Part of a small language model's weights.
Size: 4 heads of 32, MLP 640 GELU.
Each number is 128 + 32 x the weight over its row's rms, rounded and kept within 0 to 255. Layers, rows and columns count from 0. Numbers have three digits each. The size before them is the row's rms in percent of the matrix's.

# layer 6 MLP up, 640x160, rms 0.124, rows 87-173, columns 80-159
100:103122059127153141091167125112102110109122097072094180186120128124082145136116069139080133165148103154119136140131117111143151170072114141147128184113093160148136214171094098151135102085148226182104134115207115145137138106050172131132174113
100:082120086180156111095045143145104081126095134119129082124055132173146098089120081147082118102189167099121068144068103102136104147135118176177088120123194172088103162129148116207174107152143156165167173106144167116113123060091146118131123103
100:129081143130106078129138135107141115132154104072135158102159153124159196146166090094133094134116112103122178145115110100049172120109134104076114139132114067071097130131134138157093185092100166136119123044145176141217172155128172139113111077
106:140112114185142145113120154162187152106123095115144104175119156166156102184049120076151145169116038189162128111112112091176135145106160153148110135097145120136154104151076148101155168125086141113108102142123134108073179132085098094143098181
091:167125138118110099150118145139120116116131130087113173155162133144111124143129107182067147157201114077119144089157154096057124118095093088151092116109181154114131091176129059098118076142115113127124051100112177136134109120156086188103151131
094:100080084161182109089132145134145145157176149133089102179033173125170126152153118115085121163106080142136121131122094188129084134089097148165092065080135161120181106110111116125115058137157161105110113097146052130189076135078082169119139141
107:125103168080134080134069136154125156135108129158157104099070143121082100149149136137100134092124175152142122103142129101111100131157144172123136126131162115132134145113054163138131069053087123115076155121126128059177144165113121160110127167
090:091132121109103077060188082133127160170098148115105182156081087109091161104114111115118159111097101097168106076099147098084118111085130150103087143073129122116100184163079128077054132162098107099161156068202105169100154109155164116161104169
098:131118119163056134127081136136098095135101092138148102103195161141113117135169084167090125089067109119138137125135175121143151082121096134113157092140123165090151161142104134169149086072089125161138113080178120072095119165133097144123088176
101:110158097145105156065160131150135091129116128084146134130116120153137180178146085132103124106079137125118144115189104144119118152095125142178135097049090146131168101132109127122161155143182123105145124155096178159124099081088131163093121109
105:039087103059104133100104075217125106083076117181129102165116148143122114092136191152124146144071058123113081118121086136137172125096114119122094133072161096153142159139119103147130173120109092066139131089185118103147127087168131156125141135
096:170122096113141126115147111206133092145153166145149086058152135173163128116107168082166136098107141126134104149085086148097106074124100136124115142088136155155171188088108108154069127170171160117101115116124095149104124124095191189127142115
095:127094148100127105171124054180096181137163121132129154165124119146136093107151095129164141117134138114173132126101110132103084092136167122158127152131098143140117085100129069173150154153172165110188113201135144147124166107181147151136170131
093:192130113119120194107151110100186122087097058100095101083122137136144171145131139070104138179193126107125145144132108090109109104144131111085148147172146082162119174092049116105107134146159144100093121100176069145148144107103126139108103174
106:097085057121180106111143159148068175065150138135059125117105165113123145127118110081086165099106145137117106130134133128142149163093105123058132129152209099084138156111124152141137118167104125161115199117122155087172080144165190089103129175
098:158140131132145092108100144105158122073107089072100180131147121075206136130152064140145101125137149069093126152144125089112102122154163119071122071128104175111103139109035132110162168156065150155115093046080114152157140136150129124109064131
099:171159175137069183158198107206153184124112104065205139083115150117133114163118122153052111123113103166078174114075138120095121082087178090115116186104095119127130111119133132095107120113113112128112140030122113185113123163118117170203142109
102:125118067066187092142133170119103076118125110170124075155127110127168124158132130159080098126077160127071145212123065153096099089087171066144166068125121124135152119111091176140136079178159059139101126106149147132109139106095155119172095181
096:139099120093168072108147113154147137125072157076143105139117120085133131203103162150106161124108122145184098144102101033148116128136058153132159111095113134167158148111109108146104158097146110153137172124079136113111121127089095134128114113
100:117093165125120170092152123080131102166124168120160173156154142134190103103114156205174127110073053140127146188111143077104096114158112114115088096072118124103177134143145171157093114119111157135152116130192161091150122128095114193115089122
106:104138063153128133095146130130106135025108112104134181110091102160164103130092173129127160130121189163097158130111158160166137085078125155134086094091112154115143143156146157125097079038139126084123145133119098158146156107088145108094115134
103:150093141112124138077137192086156099163156136133108053103140149141121164155078109091130094133055155135141161137153111133095151102096120124115096112121172102068117137134141146171137098116106188133109103168101173138076135125112128137110071129
098:088114101079185194139132143117147122154160106136142143116139151132114053109115121120091119152085169114145104138108163135078103197139109110146098124135136132085136145138158101148065098076132152124153105140108125171041114052133098134167111098
101:127132160121143066081112161131157115125190151134146119137138176146116130084207101111123150136145121144118069176160094072101106080142145119124109103152177093087059134137149151146121149087156158076151133129127119105200144121154147123116086102
100:155083194152144136128122144136147113093095157122092132132091132152121079187135144198115156115090073106120098055159137118189145137107151130083172118139115119162195150162077092118057093063185079095166110124081114138055126105110118178120138052
093:159079170113083128120122117149215083103075123156202120147121120112186141152101160095156124084109153137104143092139126097117155133106128094128106126153086085143124109132213123161149113114101180181166105090140080144117135111158150049183124139
100:132133151133140147150134059145117135204116060091060104093130164105155160112108166081071103106085185174088067123081092114226114119086168103116106117081177123087116174155146093184164156101115159123132126122146191097086156132124152146131141148
104:063149129145154129109135095145129114166153105090072134128108113116103116115197109128128154058128102194144160151126201171057101154100118161080130192125135126109144097120165107117170101061162111140107139092167098148082136171082111148134104124
100:110103095094180133147114140129151169097150125163198160061123181117103078087112117082157205136115109127092185163160074125120107120164146168120106125163150112175122131053169186149153133127149119093148081181141159084179137097207152122109093157
092:157145151205147094111109121146198147159144159097148133059137114156104092158131102129151110168175094123174164110203108168111133127059139099134114160128124151051114045038097141130116168159138095115152170093122110119077153148141065125117087108
098:153094169095151071153132122074120110104086150108148146177117090071140127093088119144169151159092184142115060163129081095102071142125074156192145084071073117098091117144128115125131159149164117113147148144155125143164140115048164170121087107
097:186153132123192135087149177168159170130122158168145164157076104141141137070146134117112110076098142082138121160117127129160152142153143193111098107119110095138126131126117116116100071159117130091175152136150085144131106075156108155063138133
107:087139155184138146098148164137101089094110159193153091132138125134109118150169130147104084092102109059150123123135069054138128124129167154163142151150167115112156200119099106125075183175083108146149141090163127142185176081127149045134125143
099:107094108114089146155144095115089105090154130125125187094172128114152073199145119179098118126110152106107149092181049137132105170120154100133126133174112164086106127089093201116105123122175149125119141104140135130147112120138184133100040146
091:151083118105139096062129156178165128096147116117080106132110086161201151142126155095113086107154134131155090096158138140109107113126170106141139122140143168079090155077123159108147160208116155157136187068169125149173096141109148168133155127
098:129066074122154109066138127109096165095081132130117177174108154148148188133147139153159114121100110124117176151121142085102146127123132138086196128109108161121207130119092154166157094137114135151151134117124220091144118103118114124189193159
099:166079110102149111130172130104110134151135116104112100049181196125110108121140065114120110156140134108143144124075093148073171128109116146148151145100080136143147098105175139067124103139094120087133121111185056130152176129165144130161132119
093:136178134119122113117143152103097157116105122062114114114164114142221174124150100131138200165125120145115145154144112136118102092115148142097204135132081152158139116061083091131130136119153155172165146070109097155129190108069143126113113118
110:162113111163119059102141142059149092152120115119129144182111140080071096102134141140092132164165111182065148137131064166123154101088182120128085143111103187141149117170103122156157105141071128167188143112119170120071118136122110046083087199
094:136139155126146098160109124156066104061166139161099158060093164077076100100134197073143122089165130092127117152137138116091112128156142108090107145163095194114165162129129123185081096126082200123149118128194162082137161113136227116132132139
098:135168108146095098110086123121097144139163135211163132116114148103117102134184239150100108103178113081122129139182105132097110098124139211114146155139147129101135131168130110066137105122101101130122095099135157127160166118102130117174110111
090:173079160045096111112121145168167097104183105091103155186114169146156089137128142121124091118091106170133117168141148122095124131099115133138075095159066196109079170136076124131106113059099140141137111109063103162122140093129161053179118114
090:142144104066106159101078132120163121138154096154102122159134221172158114157123174119114115138204079106129134125142117190134114210135192128140134119158176172171170100145140091167083139111163145095122141105142071102181147146136115140115091162
108:132094114103156140117139102121102095154071059136069141155102100131060159192113132157054177124171165056112140046111108159089154144126112162187134153173114143108143181118123120170094169121132125154137153115142148138146093199184153176136098139
100:031140138077115117139142094151130138198113078140093208178144108105140145176123094162123166153129125151145173114166089129140144130090101096126172180145197095174117133080173060115116090132077180106145101123112103113079124116066153126102185118
100:194102143110172123152090120128131131081214073122051138091121144125126125152134122179044155102146127142089158074114216165141127148114152120115136176067164120053128122136131127115123122080140178125128091167235123113049173140182125158134111125
100:135133075119095155103127084108135116148098114101153164086156139166132151157201085180114186120101182120163110100132141135155082172098120149126150121107108149162152122136098118140131149095139146047147114144129146113113125123138142106156190181
093:147140128151080122142105153112177167133133112123163154058193130119103107144174137105120113113092173121128109079154137090135119117156192190142114124110110166093129116140098111122180103123141131170094102052186143144138100172179117184192143171
103:117146255100128148126118143193120129124103121147145115195145114131158119155130084176143151188111163126077086122104033110129134138111122144148143104068155154129136142090103188135174145145120081161100140146145130127124154176086141095092122164
137:112204095136103131084084083192175116112132166118104110051100082126106150175063113105123088154101141103095178136154128180114133130089126080114099149098118146179126134108134086128125111138111092157094082117142094060118132116095132127124123121
098:127150139184153133087201119142122163138153117119139147079099147142174145137162116136108144184053072144094110124108113064138092143154201092089105150135161140105212079104097125144136117105116141106141078165130126145138150150113187104142053147
103:146143128152109098133090155108135172127144137102127139077167126090144109133162093094132122139160102101124182131163108090080171091124150201143158211158113178074103105090205110117074147130161154123204150126127141216154098145148104118070128124
092:134128119152155160118078108120098167121099107079173193118174094115129191179144118116148165155083154119016136125119098112130096096154152135104106116089135163124114113158140129125115122107114076053169101103161131109065156111145099090110155135
103:143115083135073109125081123152139139163161163071180074090106156155152121128094111104156154178129125157112168089104114103149097124147158172099113123083112119093144188117165167151119152118112159163147121100164151126107123152119106145161148123
098:068181122058093120120161152166136140118077136116105169098211124141172223141117140103106167089103141088142111101095122194097101117166104100120113113101144127158140134108152113168162099143078155135178154080115114131114159154118100148099127097
101:099115179122159136084132151135129139155171080055174151112082133118050142118132168118099123124085206196179080157169082110120099126093164107156120152113120142157131087130118066099148222095136080115131139116118115110122099151109108101093121178
102:110146165134138164159110187142055107118082116132110134137142100137084153142208113114092151145111157185125144082130143188152080120123129109155126103112121101076133136097082175112139100149132150070127185102174072122103116169098140180111089138
104:124104193155140158073184143149101081184087099113167131083108086103138167100111136180151086088167125150171170117111054080168110140112108135115119086145132126142174130189149121077150145066132081106108149127176101159160116173149128179127112134
102:115120093073045106143068130067093107112132112159191120141118105102135128122118121110136155165134121108177128146119064159117122142130173121126112145079143158142120172123086089172159095076177162135121126136125119095096150142154108158131079135
097:178133145155079105146187151129123160195085095104077142154096141112093094135104165119104145067071110081126149152107109090088116119129093119198169124106108143151140194140136115151184104165090134112038127101110095106113193166090177136166089088
102:103144126092125091141117154138145123115162148065161102124077151166130112167126087110105089151140123099049117117157158171091094158104131152109118112118199160101186128132140076145111166156171191100103141104090213101082193104109070124131127134
107:135038097137169136141126146152165063164157180182139183116132146126139078168153111222118159087144105087111123097101109181159155136163115147119124160092112149090135143133134150175086130172129122164097119079137070171185149100161158115125128099
101:124160104114120101175119117141098138185123068088114176158107077119101109105112103116138098126169156121116114088108068046084135129040116208116181110159142166165165100142145151075086128149146122104091129118143138177072170172141158179136133090
098:109219065085143086101159144135155137127090132129098082170074076195089088115127124105103198117112169069112118160136077191130141139173106122121157122083116128110137150105085153140172171160143121084111089104123117155122093130108165182168086089
095:122138058097137200133140146051138091163131102129088127113107125097101134169069096096164150088104131103124147144106108063116142135123164156140124081105159139114143096090162169148125090179127117155104089071109148075191154118105148170059127183
101:116105126126123075136083092108135119146136114164117150122185112091091154158134144067159199127096094082127151085071121113076125133110165145169143065091153163116190117098140169182108112081118139117153170153133155156095139073097185114168146186
101:060071109096130166106078112111170159149110096088120095165093090149111069165146107145147142131130130085149147181132153166147082124109146104149117082113177141065120145150135139103075111162063194193068194118114111140110096157104124166112164097
096:183167139124110147045145098136079133154115091128072150168137141166191065140128124111141142150122111145119147096116133186136085163146159120077146150143132159134211158123133157116104139169083132145108174148169107085082104084122105166169148108
094:093076098077146148182162148140165144125151085162082088133100114142144108147124069062123123150190088156114128186119159133094127125097119083181094136135176164157066096108098125176117126164136100107162130100131167101154138084165113121143126112
102:164099139154136126128099126142157103175153103077147169155111128169115045134135166154115167144092073111188119153183113158076160066157139115140106073116157144108136119114135118112135143187096135147162139164176162164041170151100142068126107176
098:087090163131101080154093174149182125077119130123084123103102141098167091210150083178096156157219187133119058117092167105108133092084218069110096184081136143117145140093106098122076048205121125063129134136154142113086148112127126151120117136
106:103125106148116110137111062111135142147106066151103167149131133152135143110178152111096101122195158074135087137102116128080144154125130126122195167113174132080110173145158093114135152108134126115103093154121074107107098133161162133165106139
092:172104107140126160107192109118112105108176183127105233162154157140088101142044063128082132107176112114158121101127096137135133174116124140070127132120111126076104158112125166154138124136135172105124135095129134196156173084198170183126141111
111:072160149128117131175149208097104096095119120129130098118124183145164155117104109117115124051156096112184147157145100122118136049150146135112117151085099144142133140121214129110187131122139149063141112116176164102092167137115153106152157154
115:156119093096074055120150094125163150101144145172120151137162084059186144161109163121079145106120102145185063114114085127110120119141107102122103098132121080154145137139078145054136112122124128128120128149170186068140146162144144078171086142
095:155081069092194066159124127124105126174099123162056124126136134171097129107095108144129114119120143179132067130072110099086101161122128143118154142128208051142091118142094140178167114092141129120170111147185097062193098166211150160139084090
111:080107080154180137128126127097145175158151119134128095087107154146151119159142152136084152112189106146146156128153177173156128178125162067113135077129138203092162082149071127098132164169138028093129143102188111100141189091096106134079093072
098:111123138117082103105161192174152176115166127161188159140135194203163162159172140151156128134128093116086138159104191150186079086106162163156156166172155137113137167169146132176176064100176153117167157119107081165127124097148089174141136081
092:133136116159155152134153054110081098115107104104146105141136151131122089172206134125120146072129173129145102167133112165140078135113134145135141123143122176167089130089123074132171058098134179116173147063159182117152110166088144090173127184
100:150107180167159082098193177166082131111093151099124077114071135068099136190152199098167143170161150173125122086074121145159092123123149083134137115127116110096056111179093111148165086092131153138149066061101108121146101152117165137195129126
109:158085104128138080148129166093124094173092143115123104095150180122163130157131139086132074142165093142136142164154064150172087126129089121128160195106123105171152102171121074080131089132067081106154146084118189101131136129114154091140107124
103:147115099106162125116185121126145159134082089127122141185080069190156172133154084067163074118150168154166136179095103127115158133058100150202139181082166114124112133130126116092153085096114151154137157073177101105128150114099116115155135115
093:117189153098159127149082109116142187184113081135122124164170178166139139128112151121151164150090131132123145103143138148101084102062162126158154126172131177106132187138133146201141136097153116078208127157166130095131138097185113178144128105
095:116118153118094143122152181114094161079109131149139121117132104109109122158079121071111122133156088117117095132119095156044079159113125140115149175107110130098092111131144121097040177074159138198153197120139156068114134154138109103090119150
103:142128155123098144125120116109155153108075114112139085133109164171195140092125117089146172115087113136159144129154122160070140144145103127110101138179148100139127097121120122160120155082131158108151107109114186093085176113127131138090115158
108:151128192146128036124137121120178120111131132146151143086124137124168117113146098070137080147148135124156156134144110083071100049156134191100153115140130138103103079112130111100088135106159143096136084120140085127117132174181143108072091044
102:118120065117160109134102077133165079147123128093115169086111141157129185128100152130070136139092157149144114131158117112143122139174164081068156108138107185133077099129067088132138148093107168122078112158129143080163153093117140109130095112
# layer 6 MLP down (transposed), 640x160, rms 0.0671, rows 87-172, columns 80-159
098:134115108115073101161110111125155140155166172110171114107137177153082067129141212175136116132103112110158125078093068105091140093134175109185124166095147123142159093078110107123116141107080148102082130146149108093155150178189122107100089110
102:096117130120146147121161153103127177136132140121095197108142110143164162134132141124104117184081155127172131124137126137130142101163128090097136126130127081066169123109062144118109160144107077087109110088188137177165094103139106076176135137
105:113092150172139190139129103111188178130105092165143140130079158099189099173078143140159080076131136126110087206079100114192091180124221177122103122114191119123112144150066094199138121132102136132105148093194090102164112117143143115126134110
104:094109128148165122108110133051114167177150138144103114206074147119137162116183066129139108079162176129183141121195106145092130137133134151151138162102173032072148146125115157096136179107165155091158117128117126119151112119166127080118117176
092:167159067183138120111110172138134172137147097153100186145120177127115123119183142068189090087086165179098190131107125176110137148063131155139118141100111084194147136053142121140136074126137180128120086145157122134171096115139154074137103105
094:151144121061155159150108083100158134109179114089174091140116093151198114133078129157124105095132093091146168178132131091136092136153175169138136141163137133119121151102123163064154116139099103086149155142132148124110213126090190086181065165
113:144122090148184084143139104156143165155156149120109109117042117148049128153130158138145164131130120138148116128157167165111122079094160199198089137153145093131098136165113131132145067182119103114066118126138059120072099128170096115132117103
097:023149103093080072088133124162100085160088136150120120125140174109115120147184084116090173114157092176052136114163124138130157150148144145112179194141109091122116127154183059180147112099160136094145177066126150082096142202114108124101153039
099:084085153171146153125136110122135187181112157123117107153154115123090139148139078121083212099142151125100133188129175087128167100157160159136151113088143109125133170133119147109120111130126125141081067176137194109126096125149157172093082095
103:113160125175116086147124171115121148125150136109089157163058182090150177171090125068157176111111113161164123203066114064118127107096155122047126108104151123118115162137073133188159124110097102182153152152071140184103081144100119119087102107
105:125131120151096178110126120105143137061093143094071155114120184050087122088134158174220107130096119125067107129164119124088168147158151182121157170093169136146145130140069152071106151117123109139132130129154153132110092122126203184039153146
091:082151174138135135109179092121100156165133150107081159129096042166090146135178172091082148122117146174160155145198159147131096182104159154125141129126072070074097127123145069130164108127108118132106112113086094094107167193143100088118100129
094:126157107153134182122068154159111083154089136124148126103133071149159154169123128094191170133151144069169102079152111125089154146133145130185141218123042103137137125149121124158118114152110116169122135156149127096116103101117176065081151137
096:101135117151191094180132182101093174152189160133150141126075112131140117134105090101152129127072199135117150115109099121158114174137045175104154132106111177127160175195069138057125105104157138152142125148119109139094096131113106132169144105
108:126179085092180105125062155090128124129114162127120073133164170161172096120142137122145136156129147111123130086066144141180083143113154169074171172149160164118130172104162156090162123156050126130092117200203092103127112110140135065136108153
120:111140095069120109132095145143116150154166143106116137141161113132147150105124165136147133135089155113105188147196094104079082129157086127111109173151127163110129134143000118080122203161140164141137141125129106144149102146184121100145142132
101:100120121164104128219139167110156127097116098148081135062119126146141172136174144144117149106111127182150092121140125180187074106093103108125119143131138158142135123128095107122153122106152128112161097118202156129191161112140085073123139120
102:145115191139143079098113132059154160150089125095149142170063115090104091101160092178145092126121100158173129058165106179122117145154156124105205183136074112100117094169117119072094133108118140213150123146095139163104181171077105134083199155
094:121093149155106101122134126195119134127057162163172137156093117182096144098110127154152115118143213116121139112117129093052153151119171095151103125123163187163188138093093075149126069149156076136131087125183112130113171129140068110187129160
099:163117111144074100141104102164149156095116115078159118119111080151139139110112160163140117133123160153092145148143099160154129116136138183156141154147142089148089155126204082107109157097123129134124167183091143146143143104116131102108072136
109:171161079154120117117131116097151124154179097108159152127158094141175132116148102084129081155115040165160130116078112093079146128120168109141123148064100172101178094161122178195140137115099133133131067082098121131157171069097125157151103103
108:121106085185167163179124090108129130180129155107128164079114165124136137122076158115093146129099150102083147101105114073191090166101181132113184176108146094201185161102097116168096106080190061111147097100141096204161139092154103066144112104
102:072188123122100125136055159125141086095089105178165128123119129095140174119133165105133102137090213177107140196119107126140105133153158120107129150090132140144168133111112131156084108087093119152190095041169124131117095077104087066087113137
103:151083145149096141166178107113156079117127129108064085133084110141132092177113156142134120107136092121172155072150159152173110141157119166083100097093120188102135105124031140049164138173097100126135177141115119179139177144131113169131134139
091:088128059112118137170146154153104141182146122147117132122148142142172092096089109080164156161126165119097110139183127141115102155103141130121150156177124121103006132086085140154102103151136182165106141145177053132078111132142146154168113170
091:140098161104151078159153149068072131128171136157169093136093146095206144169075163104149122155152120095105131138152172052147136190156169078190170125121145132103166162126203128092143142052142133183127138171119089081108083160166097119113116169
101:130165084145119119146163141151140126150087173154073135139129124166143041117110167169156196140155080153103169066104196176076126084142125122080149093101104136135141085139179117111108174141095112119118135089105162162136116189126137129110134195
102:195120163147194108146176147156124105158104158102155126072072163145134087139113138082083128074138127131121127153113148154073085095073077095106142125177099120224131079156103140101118167034143101108130081126099115111141120085107107097167166118
106:105196135106125109078097136126146110093107163168092111150059141162187149135190162106118149122110085087173138172157106138104106179203115203148155177112076126107149103155108091169134142108128084103146103133112135156108141085140111118147242148
097:161138103099121126119124168066084135097110148149181085182133100140189096128141083167110148146112133144141094143145077143094138146173159075049117157049160081132173081128061115106112129171114138158122124153091162140075107140099153051111133177
098:097138109138125090083114103148126114157113111114137147111131158142093096157168164099157135142147103122154203073101159185150141077150129146168129086084104112103155110115107153121119103101166144143158121088186126148082111169170155124163147152
098:141075152065130104125077126115071155129128119116130106163128109167124156077119061068126129178145091104107066122148149108155107080154133163182155143161162087104147150113143124118135112038104093140149162169104147138114070108151118153116142170
102:182119131150133081091179073079209090145062127145162123137159103148149101132084135137142116147137099152080131139147067154140100119147089098142123209108155096149139102118131123160194102130137177118172146157099121190099175088121103108113108075
098:142127173154163122089056075112148131133154150156171125097109153195117102101200141146126104076171093160155093144170111160054166100128130077138146085106143129150114172120147137152131098144164057130096129139088102126150145123150086092161137124
093:146091119117088158113105134083149169147160150106097137149120130106079202142112155141133089106158200135187120122171169196121111166129119173178152155154103153121099085192134149105079113081140105102165120104096162129129162072134078090165126126
101:131146115150125102092176127100116178202117143167113116111168121144150137154151140120118182145124118153081133166103054075152108129082126168110187097101163135143163168111162118178089111112113148132147090113169108187187111125153082111129106113
103:090112076115179147084092167141101149146160143135145187168116144130170154133107168123144167086206094191094116074087126111161075154109073086123134076094094174125101115143126160144163150119125144152121112103104126180142089156065180129134134079
103:218109118137123185118104105096103137117134145132126098130123188160070167158120182158145114091184134138121111145137174165120156115126084099100123137175107119086092127149120204103158110157097126151132112160095083152134116107199142176113165110
105:140091110099086107087087110094128186091162107125171161116077112129157129176159142141152112105111098101135113221098126142119122146128137222143110185129103013171141148126107113097063177178116118102039147136078126106139130131146153130146131097
093:092146100151106160156121151150123148178132122085143093144145135188110133094134101182112190100093133154159182103114158175168151120151103185139158143104215053163177104110074119149134097178104139123185081119096198089135133073135078148127112120
095:205116134110179139208105147126138124171059141092097088146131103180154120051116103135129129102126115140173105126166065149086203174159138061168104126105165145082101083134149150077113124146127133160101125092154161148165114112107102118085079103
091:098154083175126172124111108148156124087122110085153108121127147124147143078124125089155086155123163124110121100139178073168135117088071140128143120145096082138197080139096142090132095153146123066106045124132133127107134108166129132054116117
097:151138166159124110161146192079126116084071099165073137067137065155144197209085110118115120162088141180114161131169121072124120064143124109091162103112085147125112105121048166159150114139146146127127103118117085102116110160118129164109102109
102:174096215107172155102115155109097121107129127169105109152086085094135123082150184177149157158150121094052184112120120163123101170109135102137146136109164121148086102151217055105180189098169151087165116093134130109161166133125136109067148140
094:147081165215121105126090101074123177157087185123151147115182156134125101173177147146150167137057143073100112122139153149109153072105088173204135137138144149131151215126155151178125137140098130100141116142116152152156135123184121118080105154
100:090110074119107142128160107100075198068166119119143114187088170134098164121124107120085176162135147104151148141044089105138106117131109082142088139155118111158177175118137153121124133129121156106138191146070091118170142120085167134154170127
105:094078120047108159181114121133099035185111199087101142155136152106102120133077172167139096123109157166132149128094176071128142130167111140118174103103157086176128104148120030167157136141079112136112144117122132129112154142134145169153190107
093:161123153081163116103105086120080068094076139130139135176109144075155102154192063197132140086110189184141112202173141098151100134130198156137126170146118118127105121150173090162097137113182134150141168134158131121174094149122109081091145090
098:129122160160082108147140150137090096115113194096146157131159181094130068142127129110075107173081114125135146111187178143166133061116134162093119124085108122173116164071125159096110140129112178180156138167153176104102080114139090153102135075
112:200117150133092135123128141157125055086150064110128081117174112116143124111111137108108153130153154102142107107131123153071126097136118098113128106070180116169119099121121157062099118199113140168117115165145119144174108161103068063129113182
096:081124149146103105161149168103090110140197145107117214131147123102140122105173055172106117086188162134113136061154124171149151075090085101123159149136130118117151126105190111096137161109129135126101208101076167108181074091074114140112186161
109:180142183121127135113103102123120114145099109094194187094143134074196121110140173121129100112141117114119123159076189133153112136071125179074121145105101075170152180133106105180122174076164136121075092095120142092163163161108147168131121094
093:154177140141129134134085167154170108103086117143121148121093139166114137081078154154168129092081082132178104101127131100111154145130175147169146132135115146166063118057120083092147109146131145139143136123149135163097128150124128101211140102
102:159130111131112124186104150129147125092124143137089137192122131151187154106184115106107147074162128141164109124138176128084165134120139141081158162153179165138145089071165191175150069165120207101114043134163108125143134164141077157133137135
094:123156123087129109111154173144149200159108152106100163099202118116185103140166170142098130095159151151128095080136092163177219115126101143134103121148111071083119151137160159123052168149113119057139168152110126155111133126120084106151111139
099:130156123080102133131178044060120100073091152125131107090139133069110163130193140153112140162076094140073129112108147158185160150106114172078115148063087114102124156128122149145157128121159143125121119121132081149141159120094162136135139103
101:146068085178109122188140122084109139157149172085114090093181087101048092096147147151225148134181135176152170188119203085143111112153103161084119129160154157087131133132116145149162089137105153105130148114123098094188144055188153107147178118
098:179182112115126123151163064140124103188111127143119096178196116123120127122072142131154126049116140085130107119137158118149101135190091154177115164083164118114135131111088086162119121065091107126122182119125053114085116139120130151126131119
102:092166106194112169174133092171141154104131154077105148169096082118092089156093103141189117073097104183121184158164127172156181118169075145142143122090189089113131141109074143183153136122137074107067144118142157091111119130173131089115068134
096:191148122162077154129114138109164136165127153124081068126109103098091141178180134112150153099115169126148186174109177111060190152147070150081135096086131197151095155165049065094096078179103140132167151119135149187126082132136105112186069138
104:079128040132120141109115111078095157110144122141099164106188112092127130115121110071127159137127144116187159155105179075141119104094101131122088103205090126137149134159108180092082104095171105145128134159130144158106100141163127087133178100
100:110129105100089063180123139138132138120181144074138115212205131162129128111106106113096109120121097159139135145106101151131110141132077154162143098123094147105123139072156137120135145098122145065083121139154101164097119127159169053158110141
104:092115161071121144120086171084113127115098091151103121146082135102145100160113145155138125138140102106128122147116091156148104149180157087171123153127124162140053121117071174123139142136164125104115110087170174087179083162133018173054099173
091:108167112095109130125105071126187109120110120101204130116120178109140137082069096198136079157160189117113126150131191094173133087141136130133112168183103130118131109061161151128112170079125140124111089155116120098118126150137141102097099143
104:145127104102118171131105123117138124168112186171144177135150122143109147113121148123104159187087153154147156181080108091139103145135156137068083164167071106156189098118082120190106117147062128151072097143109130106175147197097075118154119092
103:117139074161139112164119162094100140090130050143140049151118161145064100132168159144083146127108195174097112131118090117145112150147096144146158243110143116115162119166166107084114118144148123117122140100179167153096172155116160132105148118
100:111122150132144132153085117123166126136131096137094125173136198167153185140148080183076151155088081132189124130095035103119087167153105171144146124146134062106097147101163141048133137114116146129117146194150095126131176128106128126100133150
095:098174112106089178148090112101154145110104154177188116117104082106147227081084153116091119131146111157113110151128128163088097178099183169121118082100097112127143175100192131182098195071119152113107128120143127178112112192065186133143144149
096:140161082132064070124117142104094145138065135114130090155170117139003129152107173127128110097090148102160136115173115112152106092108132197129144132108140128163186152123150106154127132115153137163046145119134096166085090142132141160121111101
099:098101093177132079153130158110154097055152140132117107196085139162094077135158127143143096097172150141186141121155133108121125146111097150115121103164112150124097152096187067167126102140156117150179147099091124177142191151121193036145105101
104:159115179106123059091120103114095106151161118101156172085107111120136107154122119169112164094085145071161129140129141191127180021125112083123168052129152111104094115158120153166129104207098098114159074164096090124113159158134088075144104119
106:095152114110142131114024121111087122094066148141098140132089129189185070123095156136094131155088162135142144136101099156103113098097151154152082113115169050107190152155170130160157139145177160151092101124156113165084091090124141101147077138
100:088135144135150169069117116123143104108144142115167166128164105125143134129123075091127117147142062090150183137131114203080139151115101114087162156143104095104137116159112114103142169148122117173055084074126102128153165153152108112120131125
118:140190119155123126147173158136137133134166100093125141102154153138169112073114115102142105126143112144172109194091120148140143130133111159076087081147097108146103096098151143091154130173116108135089118097119115084196147192143139126103146103
107:064167108155156143137131084139127087109104174081134101096120119179074087132112161121152154120105175120122161122119092147095124079111128064166113132067105055189144105136053107094115130132140125161154138087099110136172139182161144118138101116
092:169139158109102096137126126151161101112157123143076172127091057132177111152146115114117104080134120093101176131160093180130154151133163062150161111114119114133145158120138084119189167132112083091155147162134104135135151174106033131072135116
099:118144140114098122095186139100110188149144146141107131156121123167083117124150174151170144117140106140113144155144149172145136085109151129119179109136135103039148164074082109123102103145140155064127122066159095185181118149100135194102146143
091:100099117111136111117097117155132094046118169114082096120123124139198105161118099156133139166152185114137148103130113138146142208187125124101139126136115112138134137075200121173091170145147119152143182122155151156236183133156137131134115125
107:109162142167078157112091136098204130133089146124105135147123119116145142132098133120152132105074181106123107133132142160113097179077055133132148044154133129095110126141109115124144128078144109126100097128076155130149120154119090129110143162
095:156133175145096153164109177131121090116152148142123210100113137188131163099105147125106100110059118114178124153149126154132098188130173131125156067126111114160139099130132116086059146169111150144120161111188130150135111166081136148063082127
100:163097156077113127116136121155117158190171071179140100132114113175101144120051154106137159156120114130152081124054122106109138148145170104093161094119147160092145106104126135144106127174146118171140152110109075051103121141122089114189118102
103:113159135096089085145115134150110166128112086101163128149139131144093093145130154154174180095135144158154119124134091111131053100113080154166135138156108114170170118135165088140169162169150162065121080213148128136159199148080121101125108145
097:188131110113156100149128213117128088105087125159071116095131193120121097156122106099114125078192149098133152078141089119119115124155092139126142135070146132193116112147147069052122141184100121119128184189103122145132135133097090097159133127
093:121141067164120171123063101137132115103104122134117162117071154139141140150113154190122136166153146109139197161053129107119136099124128107137163046144118063106119168144169114145137110118126116127089106135169144120097101098097176178160159114
099:104134086093146080145109143098131161137105135126128118103133080127151134107097121152195143205150097123069136154186143116185104114148150132123123127123142135168137134105181136194150037135113108167132186088148180184064100138151171111093105120
111:113155172133105079098121127063159187175133117147093164148158151117160128086147151174098082108102091128161146166116102130159123087115153141048119080194121098134099136103101116080144233119112173142118107109107132164092150151149146103122111113